{"init_std_qkv": 0.0254, "optimizer": "soap_variant", "lr_mult_o": 1.55}
Each number is 500 + 50 x the weight over its row's rms, rounded and kept within 0 to 999. Layers, rows and columns count from 0. Numbers have three digits each. The size before them is the row's rms in percent of the matrix's.

# down: layer 6 MLP down (transposed), 704x256, rms 0.135, rows 488-554, columns 128-191
# gate: layer 6 MLP gate, 704x256, rms 0.146, rows 489-555, columns 128-191
# up: layer 6 MLP up, 704x256, rms 0.149, rows 489-554, columns 128-191
down488 101:479513433501419464515538461456504486450507559483525492445412494512586492517493537592519443552504529513522557498455560524469511518484469528484530467541461495493456495494441477547486554462469488
gate489 098:547576470592497463547471400469531466454521508566435578435512485567442520472451429471481483485509416548476402523609504502579470653544487567528501516510501574483537462550515513557585507550429462
up489 103:495470472474441540546557454528508487427575474571505503467445572556436529602515484568516491583489534461485464513550477427507539556523467545445441491526500434493569408543523535517535548532520579
down489 086:494566452437507520486523582520567497642450606500431463545465438518499557493435506509546423523490510519557572553447527609446494496465558476564522524531593484525424593452455448444476439548472512
gate490 106:529427442503479496468481467466544568460546475509481469437560509524431385604493563479528443448507496502583551482556535489557548574503504437516496585555522508552502493495593376444501404501444467
up490 102:516483513498494517474506531485625502500453554459546506443435502464522446484466467434424442497540454503599591459580578440503464524431485638478573495476500544488565470444565450472446473378605495
down490 098:455468435545521515479501526506445471432485504493422514538560484508469535413490462579518562467545509427469592477523510614531579436513465500507530527477422493444619444470444525542435456483482530
gate491 103:519467537601430415588521559451406509448595507523490538457583455531491486484546633556521475468386508531478440544508387491447531548402404512479382441581437477503450481532427560464519496508512560
up491 105:581537542550589518565546405570423514497385467503561482545460565484532439543568561419490486487588586545452565471512602550432466399593491487462534500495534484476567539531515460458591496422537517
down491 105:514531538528562394523465553456496528463499489406446547459504496570485349540393541460507501552415470536459532466440477471517495511428406566507504460505538452416496389483440490505502511433363465
gate492 098:450548591531425424453564505497586540362515507446591504554510508534581428498556496521518545497531479517516503490450480370520503469430528530490495458503518493554499436460504523465445475512497446
up492 105:421464523524538547544543551474539548540516558500501488553518505530465541474426438428632507481521539532521496514510465503479568618581481488528430386509488517553472459481609505513424536525437496
down492 101:498552527611458391586482469615482460453522613472438544495515462514499430471479453633488447488398488469529536488510514557574477436396467467524534469456478551468504539514434502473472468508469480
gate493 095:515478499461559463371476437451464440511488450540464505548572469596434468530473476541480594505427517510453577460496548541471513542553501492504422507511616491553471476488568511435510478594559530
up493 103:458479602432475439529516580415454585544523454463463508523457444399404563410490547526497541624462454545484527499501475473517416438488467508486500545442547466486476480614449473533454497511572446
down493 095:563523549496514444483463436538456493538591441582555500505486549409461519437509523445549531585544510578521438562608416483500356546488493548534543449581430477527579517427497552501448425483610407
gate494 090:542499499396472471421537513518536515381374530546583428596511459472491475477632523425532545567444515565544446491534559523476440493499541442523402453539529533487493483396514450478470511463471411
up494 093:619492441557475476569502493481432474540468549578403560562470511541463521492570504462520439537488420532519501508390527426527513488494443468491550397585431582477520514481487535537512385468421467
down494 102:450427501511552520554500516547483455450510586477423477484486610547501518497460509521514502475502395467511488583470557580494579438498444419512486617537567542409554427510494440475433420622441481
gate495 105:589509560515501469472552428524469457489557500511489484535466591471498537465552531486492524506527491499516477520435498566488481504549504392490523449596451515599486539438450498567437429402463447
up495 099:615505475550429518452408480507518497492453469534573568444466495476452518529518488523565512397474553558503475528565508531437551606558665484418533522576502521595479606460518537521533431489443447
down495 100:515593455534442409451521443486563461488465540512533484501481449528539534478495528425472506473530537417553335567628516468594519505527417480583494437554479432501510528435512467511446507463515506
gate496 093:574514476399564449578481522485446507435534468455511422525503492508449486531446505364544525473411465564458495481572618484419362450438493442529495560528539435483495488430497472464583556522476473
up496 100:508559516533540455510470580428537514444481420461500566494598488525516473414413455552497533581510500557507520501478559528523405501486515519475431419470458483509514522483546466516459460506496538
down496 100:442575554536486560419536532469530549488536425531460520528530465431521495553507542536454504526428538499483587531465579540495526510389528549524505483434497505489419486476477525468452436409413474
gate497 090:499500581537465526473479441598555537524477507519574406532591499537478514544359578487475493467434521542390480515545491481558510481505498492517526497456443502533462448455492626472614500501528555
up497 091:554495454500426461488510570445403511487584527483516558503460442432477493459617503509464469515633494511546533403508415555402478411494548509467593504570513456440567545575468489591478517481478406
down497 100:549552427510514539482485489421501407501574514521535565416558508462477532522575535540542493528491495499523401458471487435567450431504445518558501470438526441538438524425473405547465518519522554
gate498 109:478510493543480464572531478431485516492441465515503436414470413546509499537463579501503565522420579544474438547543600530460560547502447561452509473521509474421469508500592545461569514435511440
up498 101:569473535548476478465493536498525537549412443414486442467516446596515538533552457510487534466363501531505502451516579565599514548495551476444529505563476496468447499409475510424650485487473443
down498 107:499502508511501436379506477522489553415529553581425409528503494504433526470527490537532584599494476469551516559615562562520539479548500555469504554537483560497485572543492548491562412559555575
gate499 112:465557485578451523525481496539497479550597516571485476507472509423531502517506597492482564565513472458502407460477575497494527492517467531510570502566511569524597480584502379427472549560562498
up499 107:584508481499544490487493558412440565540518503495491461540514553498499436539442562420433530510547545442407528386513508376402451411471568507649578564484503552533581485481476422406553539506613459
down499 106:474476512501533555445403544513582539493485410495551478476546597456453533560464495464448495544518428561541508443494546587532501442429545526504545556568496482539604588509492499494510527520506423
gate500 092:548548563614533506476451565575531465498534443538417561395612597533540474526465524535524552421522464527445457439521538536462419524540461520476591443516487537591420391539567530626479524550568454
up500 099:443444607481506422509539453511476491488459525496587408493460484544470571502451460427486492565533552459589518542613554424580495500472572574509605592491428522478424529547498470487594459448557465
down500 099:505526380423442525529607459497514582536496539552526460480505589462463533425549476578533524473621563495514538461471526522551487576504498447473602528532522458486434538473462541474578509488461473
gate501 098:500534485468474498498458539510542506507493478488424558487486385423501545482437445496432478455516508582514500421430383412505568492469526540603553512588476464444493473385468504475570454495567521
up501 101:419407552494504483486454607525545602527568491421566530483505435502463408531427545515491574495432417475471582521505414482543616460508521504530531545679536511526516466480544513415531467489523542
down501 103:513533541409512437560547508506477514514512531544492543493518498505536444525433501461492442579534464414422539539522488416436524561511498544466514560553473558496424569509544423411448479481534399
gate502 088:488546534509485462487568433510476511532470554492502487497510460501394464481523520486467490484426531466526431367575528537478520508573506413545586534417572411566513526549544565493503526585502557
up502 092:432483478490448481510516514500459541537579481548438503520479499533585484485452432438418509534419476563563460447498439509371552480486509427567431500427489552537411388503587534489466434497552492
down502 100:522556560508450426442525518513543461521512502512562586517503483537546453497493486536609527608497382460426468571555449440592540527540512452432476505458488486458450531429484478540518474501534439
gate503 101:511494549491635399471502534502506451549511511542406469485583559431506499411509454443486601480411451469449455582506465474493504462590518499543450501537583565489485492491537492524515575477452494
up503 099:424490501571463555483513475522544493628492514471417469487530510441529533535533428535453561474469524483523451466365470542592467514504539505493482577534523517479519526494474437477524433518524472
down503 096:500483509409422399373483474480471502477571490440480475400463607458565493563544516495507584514534538413501351440515510453482465464478451528484464565527433459436517460525580488542439419523535536
gate504 114:385538406569429391546555447500462424542473400477529479532583419587549509489487518480422563471606498484500529529534482480529437577487458535506447555499491520469428535442537454504484453467454564
up504 111:441568433483455541558594468471466526607569482532552491395486427449467494570440494515556506516547496521520546496417461521538485572508524401604477581485480529471463572566546458503522442487480511
down504 098:475465525545540558447451483525498520567460430449510386471525509505558503572522534481446503615390497462501491508543411484564479615421432527539474460482476516492523416586525502438560496544597521
gate505 099:457565468521547499425592470493557393471406556548562493514528459553600618540571512443538468525429564595541502550480433524455509548556501545499578501469435499542455542485515556432474448469595546
up505 101:474491460444508494529483661531485511468467484520653483434478446493499423459525488495510483532530565473443510487562466507452546597464507504418557533460499501498473495538459504501487485497602561
down505 102:462551545571472568468562524499507507522498413476505478573448408557492427476530513449483545551489495561485581497563501505500614508411427518434477567492446465493566417556460470551509536452506478
gate506 089:571509503491491529485512534534549506482389525490527478553508539413564473526521470501510460446476531480478487486536467517515584478437493523492424481451525501534560547495477444467521514517471457
up506 088:531493495444522517474532467529518480521416536478592557463388640499489467526581500429534594469435542429470491505489487570552524367522536467441416537392562458530430456480508404492504507483480414
down506 094:483474454466517591449509484547480478527457468541448545513487522502443380463437335486454493520486503446544569547440382471540607419564509486486445552425489483501432494461499455445517574465437482
gate507 088:438424558507489393516400533557523516491518505526535554519528525446547465531362455426507558457510563543606403539460460460528504453420434479402566603464495477529482531511448466441471480466549558
up507 099:546537526624556489569444589423469465460448440446390399534499445417556559465505504500593374570508542503423468537483493512517349543428607539538383480459542481535531475420521453524543525465442499
down507 095:429523429463493428488490425498512544591546469446502528470479419439409443531452407448422478505506491480501563552502483483481502446592497461523534504461426493528564544472573547415521400470526479
gate508 104:487472555474445496435483489469499606456535437465408538543519471423551547533506451473507495585496573584515451557530534528415536477484506477562532458535415535463466477450530494518470558609523523
up508 109:426503458522598466476483581609480440464518471503504410513487444492473469476505502461504449446513488397476526631466468546560488458534492552471562413530530483513466569478473534540473457491378493
down508 109:554479539437523411592505432500540540408498514565517485525511479453544511566486496426426445545511460425441486476496517386601538404620482420430520473559456528519487499535465524486493451492446445
gate509 107:505546481584529455479559372536555531497550517511531422514506447497475552474561495437450521460505438530515415495486491542474542462578553476504495519452506517452540525474480518444490515456543461
up509 102:514456527511473556541485533600515577502501540407490497504502510584425510527505584454571453435498472493538493533508541471624503494484422499477496477573456548503535526479502468436488513454513517
down509 103:504402512570476497565448516472481494481545415535468569576445434491521477504469480523507527500565565541503550567398465526407450574418475501477526523511433480484493499496562460613521518369425569
gate510 099:459537475473498500549454506523580573523464495426547436467538409537444544504468481469488562509529488513507522538494494498520603501528494588523472514454476494474441589496501560511492380535406498
up510 103:439513503546445556521577475612455536369532453525444475378513553485475446483547506518488531530570560482474556489399520442472480475614549530445387505472396548502528465422556410520556480512457442
down510 101:574520461518524404481499383469513419442460512476479625531502451549594453480532523494454450474471515481462369528506601535485468542505495525541434473538441472459523472443486509513451523490519487
gate511 096:456535519496505418466450483412527527586580474503461606633640490554570444537521532448539549416479511512556551507568495497555539491502486643559472526514453525412495440488542481510448529556618481
up511 096:495390452439526544535440426554536621512463466423313475438462489618565501485464493495494484493491457527532534514440470448517415558494508501495516481528483501504373450417561483559490508556522401
down511 095:586565525514517584470536476503441486463463510463501511540575488541453469444419457525578476548534485480505384443527411500531533582487551506568424492428540385462500597458520549453525531493574544
gate512 102:471561483516489575578492545527385415458527446465437567446513416473485600536457508483474452470447576515520594460447548594497497656549462496521615534438385502455482546489480422530508470403486540
up512 100:464499496525546512530540397514525512405466548580478511606516574422493375440508491508480596555460501414520378463495436509493462507519498518544517543508462433554520570443469463478490351527506549
down512 094:413480404517424421451508424522472463544477485497575479413431540526508549501548459569433491467483522515535525473454500433432525464449419445420435463553420509416527476605458545554455444543474592
gate513 096:558452495527477535553498469487568445471539506504509391484545475426536511334440490556531490557452482396570529546558535505519452518469462464421476416457527497562440451487524603522495569396557492
up513 099:559467545558492404565491538497407515469568460481584479475639455470395597552530551473509415542494417472484497534369517489537550549546519554550543526445530551534487465536611444497495440536613510
down513 102:555514523543503412439630598543469467493526497446509459514553476512441546460485544507441475434508483471650473467518597442498444479510480510541445393422510513514544505465570580497461411440576490
gate514 102:524462437485463497622445509550472567498565470568439504512525474472523463551516584482448487524618477448445464557576494579523509516580510498538482585453575547553530458423498458540494504566520420
up514 110:649533474588500566517499580547470479510557429570512554455509509486434503520507525574545483505466519478497527409510481454463523457556588518465541524471541438579502495539501500581505531630461402
down514 107:439488525533441458611485485553475469512454487483466499579474602645481440563544514461562542499461564494489550476466560514410471547598530533497458517586485474495530505601554406520500528465484478
gate515 102:550506490554515517549484551548476443508613500535535471472462503591544455348464467468549514507520501394503496522526568389442426408400509482546493476559465536523474541462541439510510477447583607
up515 104:496413433554509478488515516426452577509494566467421529536535518461498491459517518519515548630471527494565598506604458448476518476460550501500436494475524537430503501435583560474520621424450561
down515 094:422488528556484533536446451454531458519497521593477529586488416534588567469518452535553472451434465494529544518397431502450542470584521560563496544516516574505528508445472497469409455464447481
gate516 107:495434435483542517498518461566483459455462527538506491504565479323499540538458433476488507456493454559499438489463530505476480471495509498507541460477513461489503448452454484567546449547518536
up516 102:447521477520559469500412545489371522477419400504480511489436568490513470552518457532461506555523467530525481559429525521628497484516564529499531575551531506394583498526541401431484541468501529
down516 111:573566461408498393506523513504465552471452513517441628556444514459549421505481483463451489514524511499506558488536525451533503546488490536505549547567545554482562466533521641479570505544497400
gate517 102:535593433452432533606456566451581495497557401411499470560532560424465471486533452481575540449424514483464539431526563485585489469531470448572556525490485513506519489551466567555442521418455543
up517 105:480576487448455480511497419459461505507491444438538400440497581535475554540423332472458498536492501360548465441574504539458523572480597499504467488541563463542446510516432419471518497548568515
down517 104:556506400484492527470593503405526572523489539488509474498554450516514492527541501490546463556534547470429404566516539454454491479459427403509432505545495543417472564549512545481481468458551519
gate518 095:480505473481572535504511481543487516453475525529522544493431572498560458438514549485472467474548538488518461492540562425483470517521441530477573493526470499418521519553536479573427501490445542
up518 092:532448490449433563489456472487497554516469469426481410422464494540538454417565527506433472465484516545397546512572457525541405526517455507544461472501468477487584455492496488506485417450479495
down518 098:529426500489535460477485425496521540553517370528566456470397610489499498600624563607490476433471527523497451479500534494444479502546403459401580508512468549505564462418471527555452491450486548
gate519 109:532499489464517562536470445502386434433542523424518518477442471486497495450510532518498450548550557602487499449467533477512552486474449539430453550428595569500481464570552451478454404482605571
up519 097:548446580534507452496521490477504491448585545617547463433434558531472483477432454407517598408579467517576466505422566434506441459502558582533498451494484415539549528584543467503465497510559447
down519 072:450450478547484484484479488528561542526542435606620540541469567480533544531511494508465462489522505517461414555514529480458503419526525493478644426502437408529501475440441555564449513449478440
gate520 106:441420527447588554520549497488427500468504514515516522504503430508446390420516467509496632358503435577481569485497523493458496533568516548563553505514528480490413466528509440459486388455526515
up520 104:439470540445528541513572532521459567495481488399460611536432594504487471542417420546575573504490477482454493445457530528586615490559408493419399521479511501545470436464513488490522523476466563
down520 104:477559464527488435521456485460519506462531559407549498472531492477577519563454443512394620578539565486481417496600460471559471494514487478497515432449451431514597560512498535571505504465507522
gate521 105:500480534505550436532473467477476526510616513573505485514447495583513410561537505428482606462518564612448410474470427472478546545439440479402497523458418492475497569511517399460605421526551527
up521 100:504387462506471562550544504543539480491499455491461493556515497462488550548463531471521449565571510534487533538484534596415570577460501475494467395577467476557432429393517422566479341481421361
down521 104:448414415468482633538552515520481521498455478475551471482541478516482527511475527446537614436590424477490501520471457474466463569495441473480566418501470428452488577394495479488519440505488480
gate522 103:440464424515565507460568466545515495379464465500508453485555416439570453476530494555475422498479505558505497455516483489500485498497506489445458489484529463531587445533473479489490535517560592
up522 110:475444475457532400481547606501415561558413444498465569494549488419470455566553559468550529473439476460477554490488520405571582563492446403479509413521492445565407553501506477442509536486530517
down522 109:507409493500580508464551477505508510603452401517408504557577445506505459435527405529487411487575436512494548514523571486476550588467533504567492441553497491553603438513554463518590552560533481
gate523 104:451517546489482500489544541452472461520482470470477504562579508453562590440479510483598531494479529531420440446530474467466448498441519581607472499427538523410382461547500376520605608588549519
up523 111:472554570479487508580580411522561482524493459492566441524559475541434447517507494461482491561561426472608503520433480514610443567583480509482501470475544510587531560532489601569476515463489416
down523 101:399431451512446496533550480496467459534513511426579413529557517508497429547480545570476523519571523478582393494546550525552534517457500549488492531520415541415533466594601465554522554492511482
gate524 092:541449479458521501539468551429484530394523469479596526475482531489440548507372466526502536513475456460487524589487491542477455490499508410524491479515542471559497542556412538445470531447450463
up524 099:510482486536501466511465434463395501491485559534490539522480426398507525473546519502526395493479577527503421466598485511511472483431530518593433467442481490499466408495517545476506502440456525
down524 106:463449510446579477525433477565546571534424561485409583509479527445462441620448476481493453541540438438439502543572418437489571462386554497376605447517598554528492514560478541556531487443417511
gate525 088:481561497488557557504462482438525538588476457562497458503488589547470438459445549480505615478504462377532456475525540490546489521452460484477396470449466456442543550482522584559548468514396467
up525 089:427431472475539402522567462412443524541536529485385565419495472580528540479508518526460518466475499473539465465515527431452593422482446464474464505557491523470470517486445509514487477517455440
down525 095:486424447545487479471521494417550497404508572453525471489440506476505502413544486442572521552450481472491451513567543468524463537449456538479524496478438497447547555500594564538391385460522492
gate526 101:585513497403542516618546542431483492414537503508485582538591419376552505496462517399444465500534515486503560460538551562494437498501456525494487500516501445462606503515511496546476374513463503
up526 108:453426505482603558438635585577488531501498439444532487548472422483410593507483526494507534485495520525535545446545504385514471437519443565470568497485551533457512474461437595431512524473455565
down526 100:470504525585517523576531672527497489554444479496514468479488482442495466480516498453508442509486537589485470471408407448539437462461561401505471468456538481419477485548528505433500515508470490
gate527 086:541591558452389565408520422551464522380464495536524474475458477558510552465455510562526577547509436477498494623462473512594475491430444433492589525457553521463475591487423488526417530485517469
up527 088:549542553438449553478518452492448555492414394387502545523533475513474522469483512511520486398522499480479513489467497492487375558480473641517538515513533429503556442519558503574488545448480448
down527 097:467510477501462491536527465531493471513548552569484526560494463526533468496489434425433404407543584392548559468441489518526402512429495516547498557421569558449530539527515454516479431402616463
gate528 099:452508450523527529569444481410526496545513533518504459435584527430403455486434416468432560486502549575512562588588518522417524467480502489491450429432513410487486574476519484531471601471452589
up528 100:556579486435539522533572394544448494362475519468480622521513546639610446408481377512589513525508509516519508450388440460513513530486564487515467539447524483524549510559467554476589501475520558
down528 101:497541376475481539481532542452448485490468611586522476532605593502446510468468452554575532513466558405500546549463480513526503571548432548514530440406508484505492494363526551503446428518532437
gate529 108:467525508493444481514456476458496508473448550483500531489457445530420528580548535578562457443469529501524486474553524476466523576432460447484493575487599451510460453521501443432422546553499457
up529 116:575438480476577430488556574468563536485587459462556445462491512536454482576455483521476580568470529567572497466619400483472505517470431626481511495590486589424501478493549540499478468509520405
down529 103:463572403565531435425507540483508557473412471483503404548504519495533559480432519462480541561527569428443449421512523567475514535455489508514521505460482498506532509484448525546498533607501514
gate530 108:564468531464524570505529482441505534465514528545448333468489530522563445548425595471458545560422493455478509451516513514563516451387437456490517508536470488414445452486580493440577545500570530
up530 115:406566475501498455463445536449557470560505530434453570576506473444540513423553518457474515553508537552505451546501532421480442487514498480494427506508471402541564430490491578501446535476505530
down530 094:477430491504509509533480496570507435508429515467449474552530481592498498499487517526412477518437518463477476491487492497456552480462425541502520456484534573466488446497406544472575536483577465
gate531 101:524450574512477527498487506475566494465510387519563514438561492471563459569529497401385581589429449480566464511580560536545513412513583506467525550568476404458488533485557359534473461549426473
up531 103:590465527482545441599503454502544465534502447617540475496593482513437497629567512510445564488495502450486458534550535522433536449506480600500527537505577517477492450470508354481508495486480456
down531 104:579436498448502452468528552450571555539542448456597489542511481526508574569496501551452646472511450534395564412485530501482545437472508427487466497520472503428477499612483398490419477460463540
gate532 101:516592566381501510510525528472483453454478500535461530531433467525539534524542472495560464441401428451452493489452451456580528410432487487447538489497516497506524509466533548508515499532556541
up532 096:489573463540521433511500567496497412527429515532531527488571547515518553525474385522406504476517494496558446469574515598466541471525469527491488522475455605575524558559393514533497572470397551
down532 100:451633558580457535477517500467496563540408510568543499501461484557512485580450565468457559418517559577511481505500472479371568453464510453519502531429446566572428499462503536520558507429437422
gate533 089:462466513541482449516426502514435509521466604542487512525523450533493495551508604426391472523486461495484530522451474545436515532414490514571452520590498530504530516507517397548587493496515489
up533 094:479463531506484427444482579543503473471452440526528529516454466602447560563469551461417412498482469501475493472518471535441465454380545516511423501585527519537509521563569475546466497481476471
down533 095:429605463527413572535420521508488574525494511552530506452488540425588485467484580467478465434473554534549537509465560484467519471525527504466538568553462630534540522411538453490509419493591539
gate534 101:491544479519444522415491476516527595490510532474478581470478464427505393423506470455466500548523511593460519572479552485514482516511493507464546554561560476611492394595477541445512590578530487
up534 103:553426567384466564441356460493461575452542493444540540571582513424495573558467392524566510496523490496538518464542462469575400553442597470477501471581479531511495485540508477549488540465510581
down534 100:478477520638462470534436534484490463550486447516461485474592498533502472483468462611531499514552423544557494425482384575583485470487480545509622554469487533480524522429438469595478405496480517
gate535 104:545427471482542513446525576476571619652551552519598448566580427554476478510517444450478506520555523456548443512490543555579574471578524583457549424491495511546510490567520487523566406441486453
up535 099:481534472490514485489545514474493499441491505515451608500493489478545589464472575498435508506530475495482604483464457529364520608505516482541509387478524499468433533443411532503506564564497611
down535 097:404487575478504586465384497463533584518564477535394523508463442482563437497402537472475374542504514438492511539467477482559556491431464585417528500561579547490464494508523523464433558417445550
gate536 092:464367545489458508564469452518474529542527429501476465430452454508576473444468497512539528486419572528464564433562445466531560495498543443565536456478518468524505390571491499470407499483427462
up536 091:388411549474539436391545484477477522461462480568454525476440514561564519528379620545459533457502506516464496497454480502557516528534464493659460483489488524468468519550504530364502509496515501
down536 096:529469437585578531422611532499433655500519505419501468436503510533447577497586530502475549561501480464584522489475546532414532527476450472506412431505610527476453487535534440483481483426609413
gate537 098:448435465485480510482460479496427599484637502613502535518643547483479568394457581437505532499551507441519536501559531368504616490534588442515507527433434458554534519443479447490529521414492557
up537 102:505593497525511362539444573502464504454452460510518538488529568474494491470491538484561507544485477460465477428547463452426454475458492508508498449587459532494545480565536481518486515417539511
down537 094:516482438529481388522576417484466481545535389548485529547585410488584563432433421478561526425473559557489479512429467492479551435539452471562526452582534596488545575531390533475567532463522465
gate538 092:504555439640464518424610505464564508468531488484528501466587469423481516465480526566503602552525440475517447468474440428499551503493560428528491565521468511571512473614500534522405409398498559
up538 095:526451464520467525456487458519541489545451605523536526399576566434475471544465506550519576435529524586496483500559479515511507564484415452475438515458505504546538519569471480548438453527429526
down538 101:408528553463454505521515457509503482507458555429383492506564507507460547431497615450541499620423489487510490430484487504470560538452457595540552429529444444533437462573392584479480513464537546
gate539 090:495521446473489577608512447554439465597475561542422551376533527485443516413452519479391409530470556424475406510532434467408481436417551495489539501549482473504583598495641501517498466505541488
up539 084:587398546449514522487451530434476568541468419476556476522475553425472610506511504480521551481555505444498500467515538442470594520494489587490489435554542429555634442544489576510490459550506514
down539 091:562568451505494590478540475505472448457463507571510486517418474528518424506584520576566491510546532562537482543399522535509413571369450458573458450465524493453494486498357556466490518430430458
gate540 096:478499440514569531454472492423394553486533498491458489533552497445550492526421495515459497394513525573446508475536472388587531532489537471479530490530465529545432515482494455522521457449419431
up540 091:459505502497501449480435560413368463532499473512536484584557589511439503486454534478498528474582519492456457487482507416529423501452474427476469560466505456530462450518619520491509492463366407
down540 103:567385428433445423469507479416470461481463492495565531452483650459528532471526546557446512438540425523502576480521544568500502560541485569431450459451490548458484492482595485566436555509422361
gate541 104:512526488605414535483531481426607511523540441489439462503489507486523544413403415494477501489508325469553528565512497437495444529478537534475521467507459519511509467483497490495500520476495453
up541 101:524372449483524556487453489545489524520463494424493566487542464480423415571474504541560514530409440524448587467569430504485473374505484471494490495591452408537519500476467523535434574486490469
down541 104:450403546462471532503450503577504549491552544575546515497433546407361470536552465511506537531517526516428532540526537501523492436566490517429576440530455473535542549517414488509447499552350568
gate542 092:399507471543489529457459450586431535458533474573508500463490455509559561528512459510492441462493465563461510404466543582501449588471515552483549517539543577508505514500510517523481554537540487
up542 079:533448513496517472448486541501436588479509474681516518529446468403537574519507353541437485444448408484485463487442506577526438488487503535491558580466526487467508498538504515470530589489448429
down542 084:490469521402558403409606474502516512448423544519457475542497545532488506452454504547522554505539484437389452598458477445446441487502419516408490522463515432491525481477416587473570468517498474
gate543 086:426520590548456515442498471493470438454455508427395408566467533512462487456445435530486511421505482399484567412530533450572643484509554532492527513522426505392511513425510563508527451496579490
up543 089:414477522511501541406425460489406523491405530494483472504576597425547517540508470464546435551484464571494505444461488481445480543491477459426454502426462535454464455481577529462501559531542459
down543 091:485470429494546415505541556500485476492499506481537473545534568501427453419472459501527532401470559516522503520540497468459537498534481527609602508569560562527482491434547551482459483584498469
gate544 103:560534467489574479475515512480500411484525505517503420348381453611526511542554429388529519479520523495499472523534532412558498472540626471498540394448489354462530632528570572578458559447508539
up544 103:546546462497565463428434500541479562538541571570502553531488519468486422393445443507552455447449415486470484536443521417464407469601439553446553500439493436537440503445552495524576443467567579
down544 097:457475527471524487551492504490467479496456416495591501494440554439613571515423572509515566516409472416548481495472394586406448484557434466487569512517513606497446423474486520481442463489550566
gate545 098:409486504610524499469509462465544453503527511483543455516556503622418510554492650483572511488439543457477498465637603525519499516463485507441475559469563444506566573467520534496493473515635548
up545 097:438573557565557460463459434524433525485556456565422509480495513491448451560522486501492411570406423551583440557530540508502466438484534532488522557437504440489390520512529549453480503441509498
down545 098:487523431479394521524507451486534526510467533564465502466408536405524437486513447436563456565504485541631484508493563471524522427585533539475457533478558427555487528533467570516559450486475455
gate546 096:489431551358487492549495500420447425449506467485507547421498474543499481443481454480517516547443539531546435493510518579506493499483415547513484530559572488431447494477495465391490507503580383
up546 093:500510437562456512510507552525510554532519473501512517536418518518483549554460475502556455563555411381524502477452453503534500476488384449519434503575519514510588481588469413510399535527488509
down546 090:396505602486459538608516503507527560544463469480471566527534472516465543464513580611553459491448540406399474602519514439488516477427566478456521466517446547434480491557474485596463467526442479
gate547 104:420509432479569479585466442468451490440499546502447469571470470517504525530513566492509447474509514574467458488609514505503477430468546454472451478406557554502525509562529524631516405497401536
up547 101:438420506477510518456510481455552521656468479525529474499506511510609493481445583506495508532563516561473516587498593402581512541486486515512624421533502355604511451462532588481442578509573527
down547 104:503488482439462510514531476585400491432502475442531415584428524499416472517452435567523548526617480552490543530434504503366641527469487517533565507450436515430483445537452495444494535542435468
gate548 097:541451509502523519557549505479499545506522569556508500408530515508478464458496394508427586479496639474468488436564505519482431460515570570465481579571618472506472487483549503454477408491501507
up548 093:502493567448481457571512577392484532523473536485539482618567555593501491496515461523464506594497411513534490504464511483467492529414521548518577381488476562407545532478453589519488516500483585
down548 100:530515590560541569443442529582561477454497543473409553448464474501536416439527428514480506545491454538493471472491529574449533552457430509465490548532493536533531373479442463573443534557535580
gate549 101:510457539508544539490468439523514519540575528527549573459459505507441476461490484521528486628493585461536523455570549588481549474490587520513451547555609605543541547518505448495630523463509538
up549 103:484525504497528492538520456458516490500488469561525542418499434519527468487437550563571496519506520365471426509472503488378466500511531544480477524451450523398584538553477467516572543509520466
down549 099:448574512574525477468507446536538622522536497528499519414498464484410473504448430598577564557490491515475475544396564585515560525545485517429486503478533538493584549465340597438507484461435515
gate550 106:529498460589598446531449559540559529533485428486531430408482507451591472491460480458497492476477497562465586421548460446489508488490414490513443402571493506402560534510548519567502527559457450
up550 104:487589514441524494517575461553539516505524486536473538550410552463475507548567434506542511510595526560405495494542548441550442566517500503505443462477524549441529439535546568544538509471596556
down550 104:494521524429491455390532514508450514522467561478485439498509515385478530454530520527486491350514481404427566623511513503473436557434474517568463576595530543586488524540500486563505463484531563
gate551 083:438553477381540508486503555539468503540456472489495484591530486576444528473488472469489587572573436512543555514484440498541504516521485485554509460454406532460403545447514614544553408399524530
up551 086:555588501557480534509579518469524574483444471536538465429459481494492544540458525541596504481464505575510517590547529461509500538452538505428527507454511527484510351573399423481472519517505502
down551 093:445567502404573457488434588544492434525519488510478511679588509451450492502484573572523470475493515523546510524542539509470516477441516436501573462554526495465496525462484576493499464475453445
gate552 094:510469490568432523500529423525433446508545532485468550491617489453536492476493464506422464521416447609480537537443542577541480450469508592471531584461472473545466498560562471497638495524526531
up552 090:483506527465519485445492524474510454475384519510503514540515528529559550454499581525408483522482461533470457558467547472491493612589529548518454536550487411511506624429529543484439485426478572
down552 097:447498507493446542560472479425520421549497577478449550467452497474532583446523477518517490543493521424480456497509541510460467515474431530551548493501488524497474522500522507542483503604433471
gate553 105:519506553553569499511504421454410520373439466537492479438522450492595627485537463526538536543459559472499452640507546394480536475485545564518541511525504514494475448485568490498492460517462479
up553 105:422447416495478422520469465582504534496497540568400661504482494524550492514508438497503545588471613486542438511558499551538527491543497560432451403441380465590498514514641487565444517503424527
down553 102:553515569501540519619528521501436557545596439519530527512562462511538412478444467478533478553502512538478380598528509485612508564551591454416566487456527487490653499468523449614544504558565495
gate554 095:477515620533461452549529502504453646491518419483504551426490470587528479461528489437455524485580511521381541579448477479537522468476514575424532462498555446379469485571511489495514543462582457
up554 096:547546493445543437484434517489478539555528465417490504451489547516480386449519512490502588492545415406571382498431467587519554463506441475454458414481390546420445476572474449585416461465550398
down554 099:518599473513437431424483500489486533583537570421441410548511447526548427443425547425502517468631474402563433467453540451520562530483503524556508468429529544440511451591543473587492500479459413
gate555 114:445524519560602550503623453490565591476524583490533513414556448466485486482578520534556443422445373543532522513500523480569564534550517542452573503401572504580552490489458441552487474507484486